Each number is 50 + 10 x the weight over its row's rms, rounded and kept within 0 to 99. Layers, rows and columns count from 0. The size before them is the row's rms in percent of the matrix's.

# layer 7 MLP up, 256x64, rms 0.0971, rows 192-255, columns 0-31
090:63 61 66 52 74 47 46 41 36 62 36 45 36 62 46 45 33 43 54 41 46 43 38 45 57 43 46 53 45 43 33 39
102:44 30 46 56 59 36 69 39 56 52 46 38 36 36 53 54 60 64 49 51 72 52 34 42 52 72 50 42 53 59 46 42
111:44 51 33 59 44 43 57 48 42 56 46 59 44 51 50 42 54 39 62 59 49 56 53 51 35 45 54 79 54 46 42 33
112:47 46 41 33 58 45 62 49 50 50 62 57 73 52 57 44 56 43 35 41 64 38 45 45 43 35 46 69 46 61 47 56
106:60 20 48 58 44 50 62 38 54 43 53 53 51 33 61 34 47 58 40 35 48 59 36 33 39 55 50 54 72 49 47 37
109:51 64 51 36 61 44 38 42 49 34 47 54 54 40 57 55 55 46 52 41 42 50 64 65 45 37 41 46 42 23 42 68
100:39 36 52 49 59 34 30 45 59 56 52 51 48 57 43 52 66 42 33 41 67 47 51 52 48 43 38 69 51 57 48 55
099:53 44 60 51 47 30 49 40 68 51 59 54 57 55 54 44 50 54 61 44 54 47 48 55 54 48 48 65 50 59 51 51
092:49 41 53 46 64 51 61 54 35 50 32 59 50 54 58 63 43 42 48 34 70 60 74 54 43 44 48 55 54 36 41 54
105:48 65 62 45 47 35 49 49 28 49 44 43 45 38 42 55 54 46 47 42 69 63 68 43 42 59 47 45 46 37 48 59
106:57 59 52 46 57 35 48 53 68 57 62 52 69 38 46 47 57 53 47 47 59 33 67 39 59 55 64 44 42 47 52 63
091:68 30 49 54 43 46 34 35 73 48 50 27 54 54 49 52 60 63 39 47 46 55 46 48 42 55 62 59 38 52 42 45
083:37 46 38 48 55 66 33 48 23 45 59 31 39 40 58 55 49 47 62 52 46 50 55 67 46 36 58 52 50 40 48 70
110:46 52 39 57 60 64 49 59 61 65 34 41 53 63 60 47 48 46 48 58 73 54 54 59 62 68 37 50 55 45 56 46
089:44 53 63 48 54 50 18 40 41 46 63 40 45 46 41 42 44 74 34 61 53 38 51 51 53 34 58 47 47 54 41 42
089:48 62 25 55 49 54 53 65 42 62 75 60 64 58 55 60 35 41 40 45 50 49 49 47 36 40 50 43 46 30 64 47
101:78 46 49 47 44 46 56 40 61 53 57 55 49 57 55 57 32 47 54 58 71 39 51 47 68 72 53 33 52 67 50 54
093:59 40 51 48 44 52 50 40 49 37 43 38 49 43 51 56 54 73 32 49 38 43 42 48 48 31 59 52 34 49 29 45
093:49 34 50 53 55 48 50 73 41 56 39 30 48 46 61 52 39 44 45 62 59 62 54 60 65 53 60 55 66 57 32 58
107:57 57 51 51 56 61 63 45 49 43 43 41 48 59 51 42 41 59 55 56 45 58 64 68 56 34 61 35 50 34 60 42
088:46 53 36 47 59 53 55 65 42 57 66 48 37 44 64 51 66 49 46 65 63 47 47 57 43 65 58 38 56 46 50 58
101:40 46 38 59 59 56 67 47 49 52 41 57 60 47 42 37 50 53 39 66 49 50 40 66 49 49 54 44 57 54 51 40
105:47 42 55 56 42 49 53 63 53 49 51 36 75 37 47 71 58 48 58 57 37 29 49 38 53 27 46 51 63 28 46 48
120:49 32 54 51 27 48 55 67 61 51 58 25 62 55 54 43 49 41 49 34 51 55 47 42 64 40 40 44 39 41 35 53
087:54 42 46 37 50 35 42 43 50 42 39 61 49 59 61 54 33 47 55 66 49 54 47 33 53 55 63 62 32 42 66 41
098:48 55 56 57 50 33 55 29 49 50 60 41 42 48 38 59 44 62 28 61 45 47 49 67 54 43 68 60 40 45 37 43
102:54 47 46 45 11 44 41 56 47 60 58 47 53 37 56 44 32 31 57 52 57 43 36 35 59 52 38 45 47 53 54 37
100:42 58 56 55 29 34 35 49 39 51 42 49 69 52 48 49 42 51 42 68 44 37 30 46 49 46 42 42 46 53 34 43
094:41 49 52 62 57 44 24 58 41 44 30 39 32 49 51 58 51 54 59 57 40 45 49 41 59 59 52 57 45 32 49 43
113:59 57 53 30 51 56 57 57 70 36 37 55 71 46 49 45 62 54 37 48 36 44 44 55 54 38 58 40 56 60 40 61
102:52 47 57 55 52 55 47 56 62 45 35 51 45 23 42 50 35 49 33 42 45 42 65 36 63 43 54 58 49 52 34 39
090:52 41 35 61 57 56 47 58 57 43 21 40 48 34 53 53 37 49 59 47 38 39 51 62 44 59 60 63 54 56 55 64
105:44 59 68 56 38 53 38 52 40 47 48 46 61 41 59 44 51 40 45 33 53 42 55 46 48 38 26 53 48 42 34 69
086:28 57 65 38 58 49 51 50 53 56 55 56 42 55 49 52 46 36 57 41 46 52 46 49 40 43 46 47 40 13 45 48
111:49 70 38 35 54 40 35 42 52 53 52 56 58 45 47 48 35 54 44 61 41 33 54 35 35 39 48 42 53 38 46 35
105:45 50 43 54 45 50 49 40 62 57 39 60 53 42 57 29 52 50 62 60 68 27 48 52 53 50 59 50 77 52 60 36
094:31 45 49 44 37 55 51 39 52 43 37 56 56 19 47 40 60 50 41 58 42 54 68 55 40 44 48 49 56 59 48 48
098:58 61 49 52 57 49 22 35 63 53 55 44 41 56 61 43 50 58 50 49 45 39 36 51 47 26 40 36 61 43 32 41
090:38 40 59 47 68 58 53 58 39 64 46 37 35 44 71 61 61 31 49 46 43 58 34 49 42 62 52 58 49 52 56 56
097:61 42 52 45 40 57 65 55 69 43 48 44 45 36 63 45 44 52 35 60 51 38 43 63 51 36 54 56 63 41 59 34
095:51 51 47 45 62 59 54 58 57 61 43 54 59 50 41 47 74 49 43 44 49 61 47 33 41 36 37 45 41 63 45 61
110:45 49 47 61 49 48 52 50 40 59 42 29 60 42 50 30 38 45 32 71 67 61 58 49 52 56 49 66 51 50 57 50
087:54 56 40 43 49 42 53 41 42 59 40 67 43 69 47 47 67 41 72 59 44 33 55 57 24 49 61 60 55 50 54 56
103:49 32 51 64 59 54 31 44 40 65 78 55 55 54 38 47 58 47 58 53 49 41 67 41 60 43 51 60 57 45 51 39
085:53 48 60 53 62 46 54 57 38 54 42 38 50 61 67 59 43 51 47 59 29 37 42 37 42 45 47 53 39 59 42 46
090:37 46 58 48 60 62 56 54 37 66 44 29 39 55 59 63 32 48 59 44 28 50 47 54 47 20 30 37 50 41 48 63
106:55 55 38 44 51 60 38 34 66 57 45 52 67 46 54 51 38 66 41 69 50 48 56 63 45 31 61 58 67 49 45 47
121:52 38 42 44 45 51 46 52 53 58 52 63 67 37 58 46 43 52 67 54 49 42 51 41 42 52 61 50 68 50 58 52
092:42 66 55 30 54 47 39 56 33 63 44 50 68 33 44 36 47 46 26 59 57 65 49 27 35 61 42 45 58 41 42 51
094:46 32 37 63 57 39 57 52 59 67 43 42 53 72 35 41 57 50 50 59 46 54 52 53 40 36 55 65 68 38 49 59
093:52 47 62 51 43 48 44 49 49 57 57 46 46 36 49 45 34 48 44 52 41 56 31 50 30 70 56 28 42 53 55 51
096:60 46 28 35 64 45 49 44 45 61 42 38 39 32 36 51 66 36 62 47 60 60 43 25 51 47 46 51 50 31 53 51
121:29 44 60 54 54 36 53 64 49 47 50 33 37 53 51 49 61 62 59 55 49 50 64 49 59 59 40 38 49 44 52 63
098:39 53 65 43 42 53 36 55 37 50 53 45 53 61 32 44 60 32 58 50 70 51 44 54 39 63 45 65 49 58 36 64
113:54 38 51 38 42 57 51 28 65 53 46 46 60 42 33 37 61 46 59 45 47 54 56 57 38 43 30 37 58 49 44 58
101:47 46 66 57 47 42 31 40 52 55 49 44 61 40 47 52 44 50 39 56 59 38 72 61 39 51 53 39 55 59 57 43
094:62 51 32 48 71 35 60 50 44 40 46 40 61 67 35 33 43 53 48 54 61 39 51 37 60 52 52 75 55 35 70 62
096:40 55 43 64 39 31 34 60 72 52 37 53 40 44 41 37 38 67 43 61 43 53 49 44 37 42 43 55 64 42 56 41
107:43 62 48 39 46 57 51 66 55 42 48 34 47 50 60 41 57 50 35 57 41 33 48 55 60 42 49 49 36 60 37 54
111:61 47 59 58 69 44 55 56 56 63 46 46 50 43 51 43 38 56 75 57 54 44 53 49 76 58 43 60 48 56 55 41
086:49 62 50 53 57 50 54 64 52 46 57 45 55 58 60 49 36 54 35 67 47 55 63 58 35 33 35 54 43 58 30 52
106:70 65 54 43 50 48 56 48 60 62 34 63 60 38 57 29 47 52 34 55 53 58 64 48 55 57 56 59 50 59 41 48
097:65 52 59 52 40 59 43 49 57 49 69 48 48 42 54 45 53 42 35 61 35 50 52 59 47 53 45 32 45 27 34 48
109:54 52 40 54 52 51 54 57 60 31 49 41 56 44 48 59 49 43 56 70 44 51 49 45 52 44 56 38 62 47 59 39